config = dict(
    num_hidden_layers=11,
    hidden_size=384,
    intermediate_size=1024,
    norm_place='pre',
    positions='rope',
    rope_theta=36400.0,
    init_std_o=0.0,
    init_std_up=0.027,
    init_std_down=0.0,
    decay_shape='sqrt',
    final_lr_fraction=0.0,
    max_seq_len=1024,
)
Each number is 128 + 24 x the weight over its row's rms, rounded and kept within 0 to 255. Layers, rows and columns count from 0. Numbers have three digits each. The size before them is the row's rms in percent of the matrix's.

# layer 3 attention output (transposed), 384x384, rms 0.0421, rows 70-127, columns 48-95
101:119093156158108141117152142148130136102129160117110115139163136117115115127116171145095153169105140153142126109135133143153134130119123154130138
100:131123123133154132164112144113128162101123166137087188104143126134127171140130099134145113101126141079159147143122111173116096168142117152106128
100:113119118087134127091142133142093119170096110166120165120126101182109133143133138137174109171146148084128100121137148119120132135144127144123159
101:150107151067190109102150138156157090125107099120143094068128160129115134131091108144126098140140100133101119091142129113099142136108114146090097
098:102153134113156140076147114145199147138127088127110166112144107120085131138116116138133105152125161149076111116138103097107082181114100099093132
106:122120135110171112178114120099136130102138153118098120108133162133136182063121137109112117119171102185124138101132156112099118131136145147147115
102:157082141140110125089126119157088132152113129119095099131101105149125158119155116144100098139090124088134161113117149147188132123093133121072133
095:106128123156118099123129082132158154142132082164118143119138141160132112124136110088118078133135128094157126148138134168159096095111137150166101
104:129163120140079104107158137122079135125142110161149127110117100169160122137157112123125127122120137131131081156121134129113089125120148111121127
100:130136106128130122143139116101120119106130172114133168145097116105139159128114121156088082111137141151156173173118129136175114126141147129103134
099:107086146151098109125120107144095145120139102124176120157125128108097123147161088133132109151142127104147143129170152061059100142134096139124101
101:163135123108102122144145108099124108108135131106140157181102145167090153132118164159120124089148136147126151112118128128152115187135109100122131
095:155159095127089134130127164126146105134140105125156095147092096132086161103127097119116082093133102092113085123176141102121127126141101125132115
095:132123127137108089073096182098188098099126106138106122177106172123139094127132132117152113120142114132124131160123093135201118132126147152092147
100:166137109146131104105124113147154147122148135178134127140104139139103143128159097135110135138156109067103124120152126171133149118157142134163139
103:108110140100126116113123117162142119150118139119158109096123092153114091134122080148124127121157133157141137129146078104145146141110114098175101
103:112125106128157156191136111151113100166168192116145141145119095111140133128111095147142135162138103089158138130145081094109148094110102108101128
099:095126115175137141102082115168130175113147131125115111135143136103157087193141114102139138165118163131106126151065131143109141147102103074146121
098:164183137139107160154129098074076113108118118134130166108139116119149144148105154119097086157132129109127119064154160105184110151154146136119131
097:157114087111203116136151166107081089118097121150123117132078149127119134107146144127129135139136101152146124130174127109150075121137110119155141
103:121177129098146129162112096107073158105124103111118134125143121128101125124119099141173134127130121138148084161123096100129109143126130146110113
102:155116088088073106100143132172121187107084129122122112168137164187092110157120097088151118151114140141116087114140137070141122117125099150105147
102:116117110140124145170150130140118124146089126124138102143143132124114068124150159173136072082110116144130081093111153139129166122132108125127139
100:144101106110119126079119113124115173134121123156087116114109165135170099135093115156150106142107146075115157163157112106113148112136127137147126
103:136151169088225119141137137103139156125126120164112130145106114124092147122122103131098116091137100155141165164110127164133120176102143123144106
108:131136110116158104125132074111177139115121127121127144110161139162127124115148160135123130123082114175121131166174150133160125151151126131154105
103:156164148148103081123108182135140151123123185125120116136116137123109127132087114114144147105177165138129101145127112135149159112088097137086121
103:105109148128086126149122151157124153123122138153122136100095159146121140121154130152149116165133135181143142125120138119152134164141142129127133
099:128129112132135101152136134101129101149161134167149184079131085133116136146184090109090083118130124124129088109135125152105095138110094103097149
098:120089101085110092119130124140099131124108127135150100117128122098138138145122130080140171125166122112106142117121135091158149106155112099148158
101:124151105167142093149128077124146146110128140135112128118111112094149089140099126125159139152099131103129150115136147131148120150142133120130123
102:102120136125094121144146175150164137130136124120070109124106100090137168126135099109081155117112120134097105133134104142140137134122139103109115
102:113121131128171091141084161112106184109111160148152134102080100146105140119110088119135106101078121138120149128144146163129165126157110121119138
102:157162167133148109147159124124155113129098131133103108068111124061131154130145148155119107120149103115112137099130129106157149129147139160139097
097:161120112128166118102147143136129147153146121104133107145161135118130117110160170161103124126139145085115127105125101141111137123147135143144153
098:132080109121129128180117107074140103117131130108158112134107114144105132145146130119118186158113158157132111121122121104132125120157136143113140
107:131201127147132135157076167088147133127132135095142133131141110128128100137110108131114134149132090111131132131122096150142142136135132156153102
101:120176117134155121094135119153166060094117158118086119125121088139167123157141094135149148141141159158127152126155112148140134113131143112124114
100:170124141135137115102109112129099127137087126117103121087086169150122166128131118148134132142138140134124155150141133140131144132112161112113095
100:109160130083072151106122160130145129161150092174125116139120112133152147113131143125117146117137114148080122115170138149137141108129090152133158
101:119139153091126134131133089139139130144110128141131162141130134099137110148087109105078105090156110086103136151122114124089118137133152105122117
101:145124116133135129160145189117147119131135153127135104093148194160142137163135131141157140142145145142104131154143128123075163149169158119136139
100:124116120139115150090138109159158120123155130151072103089153134140144121105137206135066157148134130115132128108120109149160123104116101106136123
106:136116109154154090137118162120142095119121104117143114089155197112110129105142114096132133148127158136111099120125148123121149108099126151089139
102:171159168141108141133138157135137184133110138147133150115129119116119148129152155114123142126128111165123137092182118120102095095085127079139115
096:097188132128134121188111110186130111126186164111130133103117156074173128112122135122075144167122100119146114154115150119159114148149120118114102
102:138109127148170155138109085153117125091133068129081142131147128106158118094137095175144097126156132164102090131149127149134140115100068169140136
101:107112131173125146098157136103153103134104098139144141118149133141147118135151121173106111126157088192161107113107106126172107129154107087135144
104:120140104099119138135107114123098149112124093202162107151127115148106188116138099146112073145149163145147132147154092149144131104145133128144131
106:100138130119165131145134128150099145119108134144146126161145151093122143157108144063172141130149134106121134132125124164142087109162151142141156
101:087085117077114116133083120127114170097134115123165173134143192128075124120138150124151105192108134137107151135140144158107111120152118107139075
105:118165097113145134085133137107092106129118174131142139132139122124137119129130144213105100111100130154134112101093155138138128142117172130090154
099:134115169133086112159128147149191145199123131130116124116124118135148152132094104138187121147122160156093099142128114154074140158116144093126102
098:122129112137128132127151117144074143132126180156092126115118118138112159124110096141145117104145143109108115147138137109157128098100146111118154
097:121122138080102169162151109105142100138116149116161138126085108118145138148142121134152106171166144143123144108142111115162132135085132128108125
101:161109079114110148100072092155130110091105160130102162147165132094126181171125123120116129178112120098109148143119135127081129133137098184113146
105:171129088105136133110117124172146133091124154131154135161128096133154141151138137145180141113154122107139151098113119147116083104109118131104120
106:136143130212141134102090130073134114124123128176130124158116100101110142140131107141144144144152109118152141143101115143133144102156090153127135
# layer 3 attention value, 384x384, rms 0.0399, rows 71-127, columns 48-95
101:127152072154146129137123126114094071134114144142147118099149129091116132157119166172136161133116145112089119143097118157124138121164160147086149
099:142107093153160108140130119144160130149110125155114124146136135175078133163168129137103086108133166117082095101135074120118150105121103122108132
102:126136137151138105136120150134110187143168144136127146120136148094151124150115148152176134121120112163142169100176176126162127155141107130136128
099:139145098116129137114136094138152128131097138116104161147103173184133122115089181118145142136111111143131139175117129148108156160126108133151130
107:150142152102165099145080114121120113085142162154100093101106083119136130142098135173130108103126116085173129090122132141124127121161109135126114
102:075165141114112097122168140139154101130156137090124173130116116117113114102125184160095130137126096148158103152121112093145113142129086157135155
101:106104133120129165132177108144133123127175124163130155134170122138131120150104161138148111156151111138142084141170140139175110109092138129131090
101:116100144101133125147138115146134116132120129152132093095098175155167122170141136122156142115165124106150165126106153121119149131166117105128158
101:182162097100146094120108154118105113124125115139153115106135127150112142112109088140124111103139136118134090160137056133171110147119170157185109
100:138087148096103106136108153114092138165150127114126102083154086116114127131114103158085138119088128104113129084133140105116124142116128149157132
100:149128160110132117107096154114163098133141103169137155141146105160110137120099146123126101101083135179159108133036131140117129106126124140093111
095:136120135148108131129132163128154120123131136099133121129096113068113138144124087117107147092144134098161085140124196135126111145111149118088119
098:117141170147145060134109167111107150180140141164141107132155099157103127176151089107159125145122153167130077128136109142153107116199133147125145
102:134140166102109137132087120123130128084067116140134144126102140155113125121162146152124148156177143149112151124078135147106091103136177091146137
100:114125140151155088157176145101130089121154173152125123142089137165167141170113137151096115135134109137116150097079168139113142099121177156148121
098:125133116128114156132132132139124098113175129167170165146158098094119129110133129082127145141074101124146086123121147122134100128128118092097142
097:066134075150149121131100080141125139140135139124101160125095109130167106156165106149141109146144141171096118146095103080108131134109113100137130
096:100184110160120140123172121124145126142089102100122144128138165091168122150139128130120159128110113116160174145108128133116141146176169111111109
097:121099150086125110134130157132115089108123136161110095086164083089144136150111117128130108127073119097164112175158110142115132135162141102169169
099:129097107105148131135156125114134145122051137147123076113150095146151114120150180132150130155091119165160108085168139119127106107103111104100119
101:073134137131115149124093157130132113119079117148143107105121165150087131111113160123163105154171134094109111123109152118136125102108174107206114
106:100115091141144117106082143103095123141174164094141125109133147124161117125152169159117095153125113147109162154141119163126144109132057126121113
096:107099141132113130125168104124114154145108083103117134135163129146130115148162117134156147180100157138090143094067113115146133124134163126173127
099:134135130143130053152125105132110165134121104109140086110155114135078127140107111101118144154155130163107101133173131157095130113119124156093111
101:169153122168144109116172104144118081134122143122121114142149120144144131145123120112099113119128127158109097117122111145153139123131145142143108
100:088159204126120112124150118092115145130148126121150122112139149139128137122101112091170104110146130128121108131099087158135119099123100123132157
100:116118134128127070132160142144157137170161110135135164143099187133126108149173119162161124098155141138160154164145107144146096141156108114126132
100:138126130090127126136135121123186101119115107131163103130134150151108141115105134133144120153128108127128133109133158123092159132161104154098108
099:142113122094117108144061128130136116118113092148166176161127104130116105117126104115162101115151150130130118124119121128164126118134110089120142
097:134094136132087101145137144126101137106165125109156127115136119094104116131155157128118125142130140112103134146127105138150132122146148170139137
102:106154159098135090143141116110128103136082130165109164141083133142127150149133094155113146146124107107154101172140140145121135084108121111173154
100:177095108141158127138102157133099154132123149176146093129116110122114107157103126152128111162131120111128110096118111123126147121121159152128159
101:106141148113118167133166109100091123141160120122133075122090143120149141114154124099115102105104130131107141122133100132118131121137107171125138
097:128156107140095103148147128146106108118132128122106094121125143198094137158173117117147157122158130121139093092113121141152154114135100118127106
100:162124116090147123118088130097123121103101078128123088117129064140102084100090167147107105128159137135135141156112170141129151144126099101093140
105:106113136137099094122129161104109139147151140165127149135143129141153125131121137120102097127118147091130152169162140158096124138112125115118149
099:187158106119125111122178135110117109105152098157109161144153108115095129135134109149131130112115112128154152091142124134077128136118149168090162
098:110179099144092101141117107133123125124164149114142099108122119131120109112124073171121123100179133118101111128092117146128131137141142139160112
099:117136091073135124143068164128132134146163114146112108154090149128099131156075115105095114131148108107125159114145150144131142097132091141133114
100:139176124139156132138130121111107149104104124133132140138112123131133138115182138146092143117112128177127113166122103142151122145107171097148125
102:152151144108105130133159134121108098138133134106126134113145115096165125071171126119115155104133128138144168136133137144084153107124138128146152
104:097123168142117128134176097129136108118174097110134075147128092144106150142106140130127115131153143123133131125144141139110159128135142123155087
103:173121118137127086128146161119127094112165113156120131158156138127131105096142132071114128150155116135152120152155151125096121149112107123107117
103:118165155184105079127111077115123103134108128130141112149106150141119110117098083112098141099129134080146141153158119096154129148092106156083114
101:163150142157143141125121138159113141090132106186149147175094143109128123102127171106156128129107106099148136148117144113142119149101092094103115
104:090143131110101174113153145131118136164098099085150110122150110128126146140146116128132165130172107124087116100141162113133127102148092136153109
103:141149104128142076123137105138125124113123094114127096083160110142152100153109120115112131166138109128135135116099096098150111116130110135139144
101:122110116117117079148111111135115083136144138136136129108159166134098124118109135106106133094134145107083111117106142101146156149160142110125129
102:122150122159121128132110160148129136113156138150160158125147115119096111107132123147132151146115165155109152150136144138133153143168102134135103
100:082129090154112084115128123113118174147155132126090161119135119104175129112108179168158135113110123118131137158068113133116136134118091127144139
101:122111110142089112132171097119136118106134135107147089130129116106095123152149123139109156091116121073133138121144111104143147133162154171157133
099:094114122138133118130113175100156106168134153078139156144149167134117115146168154150117111147115171169120121120120136131133155143133130118106125
095:094119106137134112130148147148118195113176104121093118101129145149111120090130148111119117105148109133151080068142154150174114140162188123134096
095:137117088102108174142149142102129133118126125119146113125140046155137134147157128152092159131108128167135152121120154136135126119133139152117115
100:155118089153144122119092086115122154104114132139142121160168152120128133122124164161119113126106138157053160117067096122110121134138114162129134
100:121151128134152089129125136121138093118122110099109093133128106135070136134134109113170112145148106138137147159144169111128129156147157125128144
102:134131160115112082119118134099130107126092119149123138110112096136131123126128116134106131100104107160106121089160119155154154108123099139127149
# layer 3 attention query, 384x384, rms 0.0465, rows 128-136, columns 48-95
114:127123161113139124126130131167156131124125113132121161139121163165125107112152106159145148143093088136139144130107111120133111114138111110138136
086:119148163176080095122097137115115155136147100082157112127167135127126141117152164149072104146148143091106123115124142089151109176101134134113118
110:098128123170104106117099114122078151146135108102112117132161131119124174132128170114086098157126138110105118145135143101149107152133168140128120
085:140133169132123136145131115131157124107098121170184124107156115176107127082185069137163146130148098155141099130104127110103122120123106131131144
078:113143154141064101147092126103138153145110107176159124103164107130141116129147103124104134146139105109143102148085154081119094142114104153124159
090:123142141173067104093102128122140150159115113168142136086129138127174177157135127154099140128133121107157103149081154093118130190159142143143153
085:105148151127064105102116096112157129144139090130138143078141126138173125155139127134096134138091146099115097169045133080142093146131123141121138
090:133122167148116128140112100133120143155111121147101123152108110109136154098141186141122099105152102130113132105089135143133158178112104132144101
097:130117094183112127135089134166100140179131088157114107067101129146128157123130120158091142114166159119095104145117122095104096177125135135142119
# layer 3 attention key, 384x384, rms 0.0466, rows 128-135, columns 48-95
089:124137162071149124144134091129175145121157165110090124071107061126142169120136113123146125098142120136122096140108125153139151143086099148092143
085:133132121137096111131094115132128166132136098170143138166128161124088090132127115138135149169082118163091115084139131098095125162130135097125151
097:080138064119093154100100145115131135120124084156156102132133111105098068145101086161108096115085159134105145139119153109114114125131112114108099
092:099114146123132112152161131098129178146107134143175146182115086117127068154117112178110154162113158124088141132082148146113150114123117138143152
075:054132109106138124110113122116122129082131128132146132135140113125132057140108069159119128106109188147121141132073151129108097094164094145145128
074:067139114105095114049139112100122076120118123099116128116120171128122142136163112106101110104112162143110118128149163108107107062178125150136131
075:090148128162101138061103103100100130109129126109154137162151144115122142168126094159083124118132165133147100106105201098102126113147125137147107
072:180125162115196163150156114157125140128153119089139126138101120129156119083126158092125133129175103119118180126117129128130144060128138114129137